Each number is 200 + 30 x the weight over its row's rms, rounded and kept within 0 to 999. Layers, rows and columns count from 0. The size before them is the row's rms in percent of the matrix's.

# layer 7 MLP up, 768x192, rms 0.331, rows 0-72, columns 96-191
095,246,141,227,180,254,235,150,232,221,174,213,191,258,172,209,203,210,171,231,202,187,239,182,218,211,189,209,186,169,154,176,180,212,181,210,210,225,219,196,163,260,209,198,178,208,208,249,208,186,192,149,188,201,213,212,234,156,167,287,168,195,169,181,235,209,175,220,229,159,160,195,220,217,199,211,130,206,230,193,165,161,198,200,139,231,183,192,219,168,190,185,193,172,151,230,152
096,201,158,194,175,197,166,219,178,201,238,156,229,181,221,232,199,166,252,175,221,142,211,249,208,140,193,242,225,188,174,221,220,161,267,198,186,174,183,157,211,212,192,195,199,210,218,246,190,177,201,174,154,174,153,196,183,182,250,189,237,212,238,145,173,175,202,221,210,186,231,191,182,168,213,245,135,196,167,192,237,190,172,213,123,204,184,235,241,191,181,193,224,232,255,192,215
094,201,228,220,163,230,198,183,239,213,206,192,210,245,206,227,253,205,179,249,188,184,168,212,213,205,155,209,162,197,197,226,139,164,139,203,139,214,171,147,140,213,171,218,173,212,226,229,220,169,197,174,284,176,187,217,196,217,194,161,177,180,219,211,180,260,188,165,177,240,200,192,176,191,162,229,236,218,198,204,240,215,174,206,178,191,217,202,179,193,219,214,184,197,250,175,229
105,244,232,195,168,195,210,165,184,188,154,162,199,217,187,209,203,209,256,193,151,189,206,178,216,216,193,159,209,193,203,233,171,186,208,221,190,150,265,231,220,186,218,226,194,165,192,213,205,221,213,212,211,183,194,290,216,205,151,187,191,144,172,197,147,207,228,149,203,170,194,179,202,159,205,163,212,193,252,154,250,198,223,189,174,211,261,176,169,194,239,216,229,192,200,171,188
096,146,185,192,224,182,200,223,241,220,168,216,227,216,187,199,258,180,161,231,282,192,226,234,161,221,180,244,196,198,254,186,182,200,169,223,176,213,210,229,177,237,211,219,223,180,201,213,172,158,203,217,185,151,212,185,211,220,167,143,190,191,224,178,213,227,191,213,184,155,197,210,206,197,195,224,164,214,179,205,130,198,232,158,225,159,211,232,210,219,212,186,165,223,205,213,237
101,222,216,197,197,171,223,221,181,268,224,240,252,210,158,247,190,211,201,184,180,221,146,153,199,210,206,245,187,142,227,199,213,171,226,204,208,173,158,160,187,230,223,222,252,221,244,159,178,181,237,192,157,183,188,167,236,180,216,197,200,241,235,254,150,157,209,200,153,215,213,198,156,184,157,201,192,195,193,195,187,190,182,172,169,191,208,188,251,168,194,241,226,211,213,234,203
098,246,240,254,191,200,216,164,223,131,238,236,147,179,170,216,206,127,219,223,225,147,171,188,154,187,157,207,173,206,174,213,192,173,204,168,214,235,173,185,213,268,167,172,138,199,197,197,180,243,198,183,217,195,164,195,182,188,181,197,203,137,190,238,222,229,211,153,196,218,179,197,228,210,201,191,194,206,187,185,160,216,154,227,174,159,199,239,206,206,211,150,249,175,200,175,177
100,166,226,210,187,192,190,223,236,237,247,215,222,243,210,214,182,225,231,225,205,222,261,206,163,172,245,138,182,211,221,164,177,232,193,181,230,232,210,166,213,194,174,190,168,216,238,223,184,203,223,176,191,182,216,206,182,175,252,205,177,234,278,267,201,239,162,210,208,232,110,256,210,238,205,179,205,233,243,211,173,239,197,219,180,196,182,196,158,258,208,196,205,212,204,252,207
096,250,215,239,190,216,200,201,231,180,180,179,203,185,220,190,221,229,186,217,182,212,196,182,206,191,232,199,175,160,156,187,162,209,220,224,194,237,215,150,232,208,196,211,226,217,202,200,245,176,189,203,160,278,244,231,163,196,203,224,192,207,168,204,215,174,189,215,211,192,205,219,145,200,153,223,173,221,187,199,240,162,168,219,267,202,204,153,211,197,195,133,203,203,218,181,185
104,200,169,210,208,186,153,195,206,190,219,180,217,176,245,134,203,217,230,214,183,184,180,157,198,249,216,206,201,196,248,227,288,83,245,192,197,223,210,207,238,271,212,205,219,231,204,211,186,187,212,164,221,180,220,219,218,197,188,239,198,258,209,187,210,168,187,213,265,199,216,213,236,181,184,152,174,200,196,217,228,211,133,218,183,146,177,202,151,206,229,202,188,204,247,237,250
102,171,212,177,193,280,204,210,176,169,185,166,139,225,196,178,247,229,234,191,160,207,212,206,222,220,240,207,198,165,186,205,160,174,195,229,220,229,172,190,202,223,229,192,237,230,211,188,193,191,231,247,208,118,211,240,201,140,232,203,222,191,213,179,204,198,195,214,194,151,228,160,225,156,218,208,250,176,177,199,179,184,211,194,205,207,170,224,262,215,216,246,209,188,193,205,241
104,236,235,174,194,221,215,268,237,143,145,204,204,199,187,124,209,182,230,234,156,201,189,166,161,258,247,169,207,242,180,243,182,175,255,203,179,198,251,181,188,158,205,223,211,227,193,125,189,239,174,148,182,167,231,201,253,190,176,207,196,143,178,223,202,231,241,241,264,176,188,224,183,191,154,163,163,154,190,206,193,173,171,174,206,230,167,191,236,214,207,266,204,237,252,185,217
108,191,219,234,200,245,237,197,237,199,161,229,151,227,177,242,189,203,194,223,231,175,248,237,215,161,199,247,194,254,186,199,233,224,243,234,206,195,197,231,198,204,199,198,243,176,212,288,221,195,228,223,188,216,174,173,265,171,189,164,238,173,251,185,182,208,233,148,226,161,187,166,181,204,196,147,254,188,254,158,188,188,194,201,253,185,216,185,192,182,214,236,169,203,150,192,192
096,174,142,158,224,205,191,187,214,197,169,229,235,233,149,183,221,225,226,186,259,202,174,275,225,231,251,235,176,173,146,179,160,221,253,179,168,200,228,201,215,266,153,219,171,190,170,230,162,184,205,181,221,201,180,171,226,235,212,191,165,221,246,201,185,218,211,270,138,186,250,191,222,227,206,219,230,207,186,189,201,223,175,161,198,216,192,222,216,194,163,226,194,221,219,201,175
104,225,279,205,165,228,195,221,124,230,176,169,132,202,189,242,255,190,184,242,273,199,170,192,164,225,186,191,183,138,175,163,184,167,208,236,155,231,157,257,201,209,175,161,179,175,242,213,213,257,210,185,179,232,235,184,154,188,143,159,200,221,212,204,174,180,201,187,189,148,253,230,165,183,245,204,212,168,208,219,145,206,218,189,179,211,170,202,201,254,159,238,225,255,260,222,151
101,199,151,282,136,221,193,205,184,178,219,173,190,199,235,193,241,174,219,212,188,185,215,227,188,173,213,215,279,194,211,233,259,217,153,181,194,252,116,212,182,106,236,168,178,199,208,199,196,217,211,217,211,245,207,214,226,190,207,186,144,204,226,192,227,231,181,181,226,167,237,200,250,173,217,160,150,165,179,171,201,147,212,230,203,164,225,229,155,162,231,213,194,193,210,188,247
100,168,196,242,206,218,239,185,242,212,239,213,212,161,226,145,172,191,143,208,191,218,209,153,225,151,255,174,200,155,203,231,173,189,185,181,237,201,172,213,228,178,236,244,190,216,279,211,228,202,180,221,207,215,271,212,165,151,178,165,238,212,168,156,239,180,252,213,188,170,235,215,172,175,164,175,176,173,193,162,176,230,201,204,153,241,190,190,229,221,205,269,179,212,237,179,169
104,142,213,205,201,218,214,174,220,188,132,188,162,218,290,168,191,198,170,171,219,231,164,204,235,225,184,205,179,202,213,186,153,178,249,231,188,168,261,233,231,202,188,202,154,184,201,213,226,186,189,174,130,198,204,240,210,183,237,187,233,218,181,193,206,280,164,175,201,190,139,213,175,240,180,256,204,172,207,210,196,175,170,238,227,156,153,175,209,215,210,241,206,200,236,191,213
109,186,181,201,188,145,173,216,210,195,188,169,253,167,185,195,198,153,225,191,189,229,200,264,186,129,177,204,220,157,185,232,203,232,204,215,194,197,222,159,224,174,217,229,154,215,209,146,207,166,191,175,153,226,152,199,221,196,162,204,227,182,186,225,160,206,255,208,193,231,191,219,201,181,210,168,224,240,145,211,215,264,171,214,186,198,220,155,219,199,236,187,146,222,221,194,172
098,240,196,179,159,267,219,181,132,190,155,193,183,231,198,154,195,185,180,206,196,208,244,212,200,181,230,220,259,204,234,172,190,196,228,147,215,237,202,199,229,184,176,157,153,159,181,267,177,201,192,215,190,219,210,201,166,202,227,169,205,145,208,235,179,198,192,187,176,213,228,269,192,219,186,233,218,166,184,190,200,185,169,206,196,239,203,186,220,210,207,206,215,257,188,143,154
105,222,194,254,163,265,189,197,226,199,195,216,220,259,175,245,187,193,118,195,234,206,169,210,199,227,112,247,168,148,228,175,240,201,138,195,202,188,232,276,202,219,194,223,180,213,186,233,219,208,187,210,224,139,162,185,218,186,189,211,218,205,199,194,162,233,181,173,136,172,157,201,165,196,215,226,171,214,222,178,200,208,210,235,187,179,233,209,191,210,226,175,180,218,184,238,275
101,205,205,187,186,185,182,155,223,182,170,201,145,218,265,194,251,255,146,174,224,225,261,257,192,179,187,229,202,198,174,160,205,187,228,200,223,161,226,264,201,195,190,190,199,142,244,188,213,225,204,149,184,227,179,219,174,225,135,193,236,147,233,140,160,240,180,190,197,185,181,185,189,243,195,185,174,234,206,184,187,172,184,234,184,144,275,258,234,204,229,189,173,199,213,202,201
096,192,178,199,185,150,170,232,212,173,175,215,210,179,191,162,211,229,278,233,172,205,221,230,206,218,206,208,181,178,215,176,193,166,229,168,271,173,168,250,194,206,237,253,234,166,214,153,169,179,208,192,218,156,173,209,165,176,223,188,194,209,246,238,244,146,177,176,171,189,162,220,218,181,149,213,207,175,199,227,199,208,194,239,113,188,255,187,162,208,159,261,213,199,197,198,219
023,213,203,163,207,268,243,246,171,177,207,251,212,210,180,138,211,171,173,164,224,204,133,219,217,163,175,205,201,222,165,241,195,175,184,189,237,164,265,258,214,204,168,223,164,195,219,195,189,230,136,185,211,191,207,178,192,139,162,170,236,191,170,227,190,198,243,232,213,182,183,250,169,193,192,223,180,231,181,212,170,198,186,232,138,196,205,220,184,233,231,192,212,184,259,210,209
101,210,261,217,204,195,176,133,219,206,181,231,189,172,215,194,177,240,205,199,118,235,204,188,217,183,192,126,171,270,168,251,168,202,221,271,240,176,190,210,197,204,215,226,215,168,195,209,190,212,220,190,169,222,168,253,188,178,209,225,244,242,161,214,220,203,181,230,229,202,212,229,204,196,191,231,230,188,179,227,207,224,211,231,157,165,223,243,201,202,186,179,174,211,181,192,270
099,224,156,189,184,191,204,200,240,218,180,149,193,181,237,206,150,175,191,229,177,238,187,213,172,207,142,230,195,229,170,190,178,159,191,203,197,231,173,181,213,229,197,175,198,211,260,179,219,185,177,194,200,168,202,206,180,179,205,182,208,238,176,290,170,176,208,189,234,125,217,239,204,132,189,235,131,237,233,176,248,189,180,224,237,170,194,148,202,190,197,198,167,191,188,194,201
108,258,182,226,196,229,180,210,189,165,221,178,214,246,242,210,210,187,230,163,184,209,189,218,164,176,180,207,216,225,196,229,188,231,203,175,199,211,180,208,201,227,181,204,246,129,225,154,205,156,193,199,199,202,128,196,234,219,272,212,177,191,240,224,129,200,263,195,244,206,176,209,192,183,222,172,206,208,215,192,236,142,148,261,218,208,255,246,232,212,207,183,203,181,191,236,214
093,209,206,269,197,220,151,277,186,136,186,197,205,177,209,173,227,166,185,179,244,217,135,178,134,189,197,210,204,207,172,217,228,181,189,181,185,178,234,221,226,228,196,174,126,221,191,181,156,213,179,185,208,197,203,251,158,198,179,201,225,196,193,146,181,215,216,200,272,201,158,184,188,173,240,195,178,215,152,190,200,157,216,212,208,230,155,259,202,176,183,161,184,231,238,200,235
098,156,205,233,148,170,175,200,161,182,200,148,188,175,183,259,186,205,169,173,172,215,170,218,172,177,196,216,199,179,199,208,200,176,216,244,246,223,226,215,219,231,151,117,224,246,204,188,215,224,238,287,190,152,184,187,208,227,213,148,219,150,180,176,169,264,200,234,224,207,191,125,195,175,179,187,242,225,177,209,195,169,172,222,188,115,195,238,215,202,192,164,259,180,181,248,197
101,177,187,178,207,223,205,176,248,184,208,164,174,191,240,140,151,272,170,188,177,172,197,180,211,178,197,186,187,183,180,239,181,174,170,240,209,214,250,204,198,201,134,192,234,225,216,205,179,192,236,205,230,238,187,137,201,212,172,239,211,194,207,167,196,187,203,178,254,230,212,156,160,190,220,186,167,173,220,216,189,221,175,238,194,180,191,210,218,174,257,240,199,141,184,147,162
095,198,212,221,156,229,189,159,167,173,193,203,196,233,196,170,238,232,240,188,182,208,192,177,239,194,224,202,123,192,216,202,161,173,193,187,219,155,206,236,276,187,202,213,169,222,282,214,178,242,242,223,214,190,241,228,195,229,212,147,208,237,221,233,257,170,205,190,218,186,126,236,223,136,196,211,187,183,206,195,232,176,183,184,211,194,164,210,139,174,176,206,193,181,223,182,262
088,128,165,238,239,183,200,143,221,204,205,212,209,223,210,209,216,145,188,214,200,171,184,201,177,254,183,168,200,223,210,183,183,175,181,189,167,233,153,129,212,214,165,176,213,225,302,205,168,249,221,172,212,207,165,203,183,207,216,176,221,190,173,194,133,247,215,214,203,222,200,177,238,213,198,237,170,228,199,189,209,199,187,228,168,188,146,214,223,204,219,248,203,196,230,165,223
102,173,203,180,133,219,249,200,239,198,135,212,200,195,175,182,195,153,231,253,211,253,194,166,194,214,237,210,205,204,108,178,189,281,244,177,243,204,211,191,190,134,204,199,192,198,158,244,199,238,189,136,216,188,226,168,201,232,180,267,189,201,202,191,176,213,217,213,204,223,166,212,190,198,159,164,200,190,198,234,148,163,237,165,175,178,168,218,246,179,221,223,234,251,212,171,243
102,225,218,201,206,195,265,167,202,196,181,137,180,235,218,188,232,207,181,201,239,260,222,126,156,221,185,166,192,164,242,183,179,208,161,181,161,196,214,193,187,154,202,178,227,238,187,205,225,223,169,233,211,180,235,235,206,222,193,229,209,200,219,197,163,196,214,176,205,179,200,264,198,170,201,173,193,176,198,143,172,227,201,261,170,206,204,203,151,186,238,218,149,130,192,143,228
093,190,247,233,262,166,230,181,189,267,242,172,199,175,179,204,220,239,211,196,217,197,165,197,146,156,178,164,203,227,153,222,156,201,201,158,231,173,231,244,185,184,195,184,176,185,166,178,213,237,182,195,192,175,232,199,189,168,196,192,174,226,171,215,240,173,210,200,219,184,213,184,206,163,173,165,177,194,195,178,255,235,217,188,191,226,197,198,209,208,230,166,144,200,237,196,256
103,207,209,239,182,198,212,203,236,187,214,171,203,192,189,147,205,214,204,230,164,157,220,224,221,165,154,233,179,189,180,221,214,207,143,216,190,213,218,213,147,180,172,204,234,211,233,187,191,180,176,159,222,151,157,251,207,201,195,189,220,131,231,243,247,248,225,235,184,160,215,166,178,203,197,177,214,157,199,200,159,181,184,197,177,163,240,233,174,211,175,221,204,219,148,216,148
098,179,188,180,198,255,191,261,178,188,145,235,192,256,175,165,161,217,189,221,247,181,230,200,216,235,192,198,214,182,213,254,179,150,210,231,209,218,184,200,177,230,178,198,182,148,188,209,225,227,176,225,219,188,238,247,209,221,206,172,205,162,202,148,166,210,187,169,203,188,201,153,185,220,214,228,211,206,153,214,147,251,149,195,211,202,207,163,196,182,241,235,211,161,212,153,229
105,234,198,174,175,196,181,167,210,207,204,158,188,251,198,210,251,234,241,198,158,225,233,186,205,136,205,151,216,153,141,192,192,189,203,182,179,169,215,178,206,143,216,228,261,232,150,226,208,156,179,182,181,235,257,216,254,215,192,169,145,167,201,235,191,233,189,235,232,211,213,181,153,183,245,183,152,231,214,244,166,166,232,206,155,182,226,199,230,203,233,189,253,175,157,239,227
093,205,149,246,200,225,143,189,226,190,215,251,244,222,190,189,229,245,229,227,159,221,182,185,257,211,177,236,246,243,142,201,166,222,209,185,133,196,158,206,216,152,200,193,207,194,223,259,199,263,226,187,202,193,198,182,231,195,152,200,217,244,159,211,237,199,200,204,195,231,195,173,203,193,175,141,210,238,192,193,155,174,174,167,193,216,163,150,153,231,215,198,176,207,165,212,190
106,213,207,225,187,178,216,204,201,235,206,245,212,220,180,192,260,208,253,152,224,189,211,193,155,216,200,214,200,255,206,221,205,217,178,140,229,172,212,171,225,286,149,190,166,190,256,242,191,195,177,200,180,175,209,241,232,163,152,172,203,219,224,282,254,234,200,242,182,211,165,195,210,224,237,203,173,182,218,210,232,195,220,230,158,213,181,225,171,168,205,194,154,228,254,207,211
096,115,157,164,159,222,173,238,159,185,140,193,234,229,106,210,225,233,198,195,230,222,191,232,240,223,173,197,246,189,189,286,167,221,177,200,162,224,202,205,205,281,178,225,198,221,124,245,212,243,161,182,162,233,183,196,222,266,193,183,189,189,197,216,199,214,187,221,252,175,205,142,228,221,231,189,194,222,198,161,195,211,245,177,230,143,201,211,217,229,178,195,215,167,237,139,201
106,168,228,213,229,218,174,212,215,207,168,220,203,128,181,240,247,260,163,175,205,185,229,191,225,193,192,186,186,211,178,154,195,153,194,183,169,165,145,158,186,212,206,216,194,198,206,250,201,187,229,208,180,215,184,197,254,174,231,195,211,180,169,225,182,215,174,173,231,213,204,221,210,234,172,184,189,201,239,251,165,209,244,214,150,178,153,194,190,165,197,186,149,223,209,176,213
103,233,184,217,219,96,204,258,165,190,236,230,201,215,209,198,201,231,226,147,191,202,218,222,173,196,162,163,184,192,204,246,200,223,208,200,175,194,237,184,179,168,150,205,194,227,229,222,217,229,104,187,247,236,241,189,244,150,213,235,187,134,243,177,168,162,231,203,258,232,208,202,194,218,169,195,177,219,185,173,200,218,213,227,200,210,173,195,218,200,193,249,141,154,161,230,186
089,211,205,193,130,192,206,214,201,195,226,171,174,192,174,185,179,240,178,206,158,151,212,191,146,221,184,218,168,183,164,259,189,161,228,204,207,182,163,177,155,228,228,177,195,190,232,195,152,194,129,235,208,253,191,163,228,226,152,242,206,175,188,191,181,131,220,221,240,213,254,213,184,185,247,188,217,245,173,213,218,241,197,230,260,240,213,187,214,159,212,208,248,230,241,218,153
090,162,216,196,187,211,215,230,220,192,244,241,241,186,217,168,225,256,216,163,202,189,186,227,220,241,168,237,226,162,149,169,150,207,217,172,224,207,212,239,236,168,235,209,214,199,180,226,221,170,252,237,212,181,216,255,189,213,222,199,182,194,156,189,162,235,219,228,215,213,283,223,244,215,197,172,186,196,197,162,239,175,184,187,214,184,214,244,181,203,240,233,216,204,207,216,154
105,174,189,187,181,184,201,144,202,183,208,182,243,243,173,172,189,219,161,198,222,239,196,144,201,154,165,213,211,133,252,195,195,187,174,159,177,220,217,157,234,230,152,178,183,239,195,223,160,187,230,181,256,157,268,199,169,171,180,229,238,201,230,204,144,191,209,215,198,202,232,240,168,173,136,136,231,212,201,228,178,209,172,192,174,197,252,234,185,234,230,180,221,173,205,186,231
096,141,149,181,139,206,217,206,182,269,212,231,225,209,196,196,240,215,171,157,217,172,223,194,194,219,206,211,232,184,191,179,228,161,184,183,198,240,150,189,185,227,197,215,140,207,239,247,196,156,287,153,179,192,195,183,206,173,187,195,220,268,175,212,243,199,155,240,239,193,121,161,190,138,192,232,191,213,192,194,205,194,137,161,174,231,165,202,177,169,191,201,239,188,196,254,153
102,182,207,212,213,219,180,185,164,225,194,182,207,221,187,248,188,244,165,187,225,218,222,188,199,214,214,187,192,229,190,205,162,231,166,242,256,171,222,208,180,209,197,180,198,195,195,216,207,116,221,161,155,187,191,155,173,181,190,231,209,170,198,215,218,273,181,276,187,241,207,213,236,176,206,178,238,218,259,212,194,189,152,226,176,202,184,129,216,216,183,147,211,182,227,248,250
100,200,165,211,176,223,201,188,181,224,150,197,192,220,204,177,195,193,175,172,219,195,245,194,211,210,185,163,183,225,223,225,154,220,218,128,167,263,163,202,194,230,184,274,193,270,213,206,194,209,179,212,195,204,203,137,242,184,180,191,195,196,177,248,148,194,186,199,242,151,244,186,204,263,218,232,225,223,155,217,220,187,211,181,210,158,212,215,164,200,162,191,205,226,266,191,179
109,207,191,239,185,180,222,161,215,135,159,199,202,248,203,229,181,210,243,158,216,211,194,155,134,161,170,181,215,226,217,178,161,251,192,224,180,151,223,200,231,236,200,184,159,192,183,198,210,173,206,224,203,202,184,276,161,182,226,176,159,162,212,204,198,200,242,240,189,222,214,213,188,133,164,222,232,154,168,146,194,188,215,273,232,210,192,189,187,159,217,211,186,197,244,207,216
105,184,162,208,288,179,189,156,234,209,238,242,226,217,230,161,190,182,189,211,218,230,238,162,183,169,221,203,219,184,195,219,185,148,240,157,229,273,182,175,161,158,171,225,184,195,210,212,218,240,163,223,199,201,200,171,261,134,242,205,189,190,245,141,152,233,235,192,206,242,176,225,250,207,180,242,240,195,178,208,192,164,178,202,178,249,175,190,169,195,219,144,249,154,206,208,194
126,193,199,255,209,222,180,196,270,191,149,162,177,164,189,223,204,181,144,201,258,197,201,165,198,174,231,246,204,191,167,145,167,219,202,201,176,139,176,203,199,217,146,188,250,167,207,168,149,241,194,243,221,236,211,161,225,179,229,217,200,201,186,179,181,196,195,154,193,189,217,199,244,233,187,188,215,224,218,157,143,199,190,184,163,109,201,226,214,214,182,181,188,162,212,176,171
105,217,194,237,185,215,217,182,149,250,235,165,218,208,228,245,219,187,165,180,161,210,188,180,189,173,241,175,246,190,206,222,148,184,208,210,255,199,230,231,245,209,177,161,229,143,191,222,205,260,193,202,122,182,177,219,249,229,240,164,119,203,191,190,163,238,189,222,226,222,133,161,207,217,160,192,200,192,163,200,156,206,205,221,214,194,241,246,179,230,222,197,187,204,157,211,230
105,207,150,199,168,173,220,224,264,261,179,212,154,198,194,200,244,200,170,217,171,212,228,139,253,173,128,224,156,229,213,232,206,212,185,192,182,185,206,158,183,164,187,216,238,156,239,222,212,190,127,159,252,233,198,194,241,233,188,258,168,191,174,172,239,178,249,205,182,202,179,239,178,161,212,212,256,179,165,222,204,204,179,206,162,223,169,232,206,185,197,190,179,188,227,152,218
105,195,216,225,154,217,217,207,145,212,157,264,186,226,200,197,188,175,182,172,189,160,248,219,188,241,181,242,239,259,229,193,178,228,236,181,195,201,190,181,178,195,181,181,205,233,135,244,195,218,172,180,197,214,206,239,213,196,210,215,205,210,155,163,230,196,221,185,237,197,216,177,192,201,175,194,125,181,215,186,203,218,210,185,208,210,219,148,250,188,180,205,221,239,263,242,197
108,197,167,195,286,217,228,200,208,175,187,207,184,141,170,185,216,218,133,203,180,186,234,182,152,204,185,155,163,194,223,208,213,224,171,198,237,210,165,227,216,198,165,233,250,188,211,186,198,207,203,211,243,140,112,147,153,224,229,184,120,162,236,220,201,199,199,243,235,173,181,205,243,177,155,151,201,203,174,214,183,127,164,196,156,183,190,231,213,239,210,170,222,204,201,209,159
099,99,186,237,176,239,179,181,163,241,172,145,235,231,206,202,193,205,211,173,209,178,166,185,170,215,215,208,225,202,233,166,172,193,219,174,243,206,186,230,221,188,238,218,157,191,166,207,220,232,169,148,194,246,203,175,126,221,191,252,209,211,194,178,278,195,221,216,257,204,190,191,182,199,199,138,207,229,185,192,197,275,157,164,200,200,218,193,185,168,165,217,218,126,185,177,211
098,184,202,222,176,184,215,184,183,202,168,278,178,135,249,168,240,210,237,240,216,183,228,282,240,212,182,183,210,169,162,178,231,215,193,252,175,214,206,144,248,200,179,232,241,236,121,197,180,224,222,187,193,232,165,214,187,208,230,196,262,196,190,238,220,205,203,223,180,156,244,222,217,204,169,216,186,266,148,204,249,193,147,202,196,186,232,142,219,207,192,210,180,193,201,220,153
101,206,185,174,207,179,248,240,152,217,192,188,181,198,215,263,163,256,159,198,199,199,195,188,220,152,217,245,199,218,138,228,177,215,162,169,182,249,230,183,182,223,181,217,172,221,261,203,218,158,176,165,200,180,224,243,188,198,212,192,241,190,151,279,195,217,194,163,176,204,221,182,218,191,143,192,212,230,226,196,208,219,222,195,218,169,192,221,163,195,219,187,212,241,174,187,180
104,127,167,190,217,170,201,206,230,186,175,200,208,211,239,173,187,216,175,179,229,233,163,229,153,204,216,193,183,175,214,257,183,249,234,172,151,206,195,206,209,201,197,230,207,205,216,177,177,170,213,198,183,186,226,194,144,170,216,181,202,243,167,179,279,231,182,192,230,134,69,210,193,215,208,238,184,190,209,193,192,219,134,210,241,224,210,186,191,188,248,194,217,240,213,170,200
103,205,213,244,169,171,146,218,192,203,221,218,193,222,222,219,270,158,223,244,201,223,183,178,245,229,224,168,235,220,205,194,251,167,150,207,157,238,165,231,223,164,181,230,210,182,187,204,189,210,184,151,229,209,193,229,229,161,272,232,181,142,165,198,189,191,156,222,223,170,252,193,179,169,213,198,237,199,204,176,132,184,138,196,166,203,212,200,202,180,171,226,243,218,219,226,205
094,180,208,227,185,206,229,213,189,192,212,236,101,213,196,257,234,240,201,257,165,241,238,156,197,189,204,214,192,190,194,219,194,201,204,201,140,165,257,230,195,176,182,184,240,169,162,192,193,222,193,244,209,249,220,152,151,244,237,150,146,233,184,195,202,146,183,193,236,202,154,207,214,199,189,183,140,209,208,162,261,153,210,262,245,196,167,193,182,192,172,157,211,207,222,191,123
104,224,239,189,136,196,215,267,229,222,198,200,198,260,218,193,234,244,202,188,184,142,226,245,215,195,236,168,164,220,220,146,221,202,232,193,225,221,178,167,257,248,242,222,166,167,204,240,216,245,198,152,170,133,258,199,163,139,200,202,199,200,169,169,216,231,192,202,157,209,189,186,182,236,205,191,234,226,189,214,263,215,184,233,182,209,159,197,209,183,162,201,175,169,201,208,196
102,210,215,277,156,228,144,195,200,162,202,253,202,244,199,188,202,223,208,180,196,155,142,231,213,219,219,204,210,244,219,206,247,258,237,139,172,193,152,221,205,182,159,188,174,195,222,190,179,178,170,181,237,171,209,172,240,165,143,149,197,181,184,211,172,194,212,204,180,198,207,212,199,212,237,226,201,215,211,149,200,206,210,174,204,226,252,187,133,198,238,218,216,204,203,102,227
095,181,210,169,197,145,216,156,181,225,285,197,242,254,209,180,185,164,164,181,206,137,194,177,211,246,149,206,197,256,205,203,135,199,228,184,181,171,202,183,183,227,176,135,177,163,201,195,204,204,201,173,176,178,214,155,185,216,175,197,165,188,209,173,174,235,163,205,240,193,197,250,232,219,192,239,162,147,182,189,209,222,201,182,238,174,186,226,246,204,215,264,146,203,208,144,161
101,211,178,199,222,198,243,175,196,180,184,185,223,218,148,218,236,225,211,217,190,208,164,242,229,258,251,230,165,184,225,189,227,210,174,211,208,159,217,168,187,227,162,204,234,214,185,214,185,213,240,155,230,219,212,168,175,204,212,252,248,97,191,181,250,220,136,210,190,160,168,206,229,175,141,251,163,182,197,142,206,216,177,204,159,160,192,163,192,228,197,204,197,169,183,148,183
101,210,184,165,230,208,184,206,151,164,184,168,209,221,187,209,224,215,201,195,202,204,160,155,219,219,219,144,183,266,172,211,191,253,193,141,225,121,213,128,207,152,215,213,217,224,241,213,181,192,254,193,192,167,200,201,208,237,249,188,222,194,234,220,246,177,171,193,208,169,182,205,151,185,218,226,205,217,241,181,256,204,201,173,152,178,158,190,190,252,161,160,198,239,199,193,226
110,178,190,207,166,184,194,200,216,221,236,171,135,181,228,178,186,240,234,196,243,212,180,241,274,180,212,235,181,244,206,156,221,188,227,200,185,194,132,220,232,215,252,210,248,221,259,194,185,169,228,156,207,225,205,142,191,129,169,206,206,183,167,212,177,263,205,188,202,187,176,196,202,214,204,231,185,195,168,190,190,215,206,201,153,198,207,203,175,213,183,140,166,184,191,180,200
102,238,214,229,202,252,225,244,180,198,197,216,201,245,210,195,234,221,177,178,270,238,174,227,157,189,175,209,204,236,290,143,231,216,200,203,164,233,194,231,198,166,215,230,228,229,174,207,198,186,231,216,220,199,247,108,193,125,179,222,222,198,110,182,170,204,174,233,205,234,171,229,215,244,207,204,226,173,190,188,194,211,189,187,209,243,174,254,209,191,217,187,145,187,247,186,135
095,231,151,206,262,227,196,242,168,206,174,265,188,224,188,186,137,248,140,197,214,157,227,164,145,197,199,181,212,166,159,229,194,202,150,185,187,189,217,258,182,207,212,192,190,237,214,172,178,187,168,225,235,247,232,177,169,182,196,212,199,213,192,139,213,267,157,221,217,206,240,178,177,136,220,240,235,178,253,186,208,228,164,180,192,166,161,264,235,201,177,221,204,232,172,241,191
106,205,235,235,188,188,197,183,211,152,123,177,212,169,249,162,167,179,252,242,157,193,232,220,204,204,147,235,215,225,225,203,196,170,176,189,171,196,176,179,189,164,234,170,167,160,181,211,224,206,205,179,228,215,192,183,166,229,215,228,209,200,154,172,177,212,218,232,241,217,201,183,234,156,159,133,210,185,197,154,218,147,176,220,214,183,219,145,149,177,233,190,256,194,189,208,199
108,199,242,253,189,223,201,186,176,186,157,235,238,227,211,182,168,197,228,191,173,237,183,186,182,218,181,167,196,175,195,257,220,247,232,166,220,209,269,191,236,191,172,171,185,234,237,234,173,183,220,229,190,238,185,207,158,207,254,130,177,231,181,222,189,195,248,212,226,244,200,172,215,175,213,236,178,167,181,152,246,193,197,201,209,168,223,197,246,202,198,190,212,185,188,216,246
104,182,172,172,230,204,184,146,236,196,191,229,196,204,200,155,240,231,228,230,181,214,225,256,167,217,202,233,234,215,211,241,166,192,245,226,166,192,200,180,206,203,198,190,233,219,197,173,214,219,216,214,177,185,152,165,198,227,189,205,172,165,277,196,140,181,219,235,180,219,199,144,246,196,169,232,204,170,228,211,268,201,155,225,196,219,151,225,210,224,255,224,243,177,183,215,213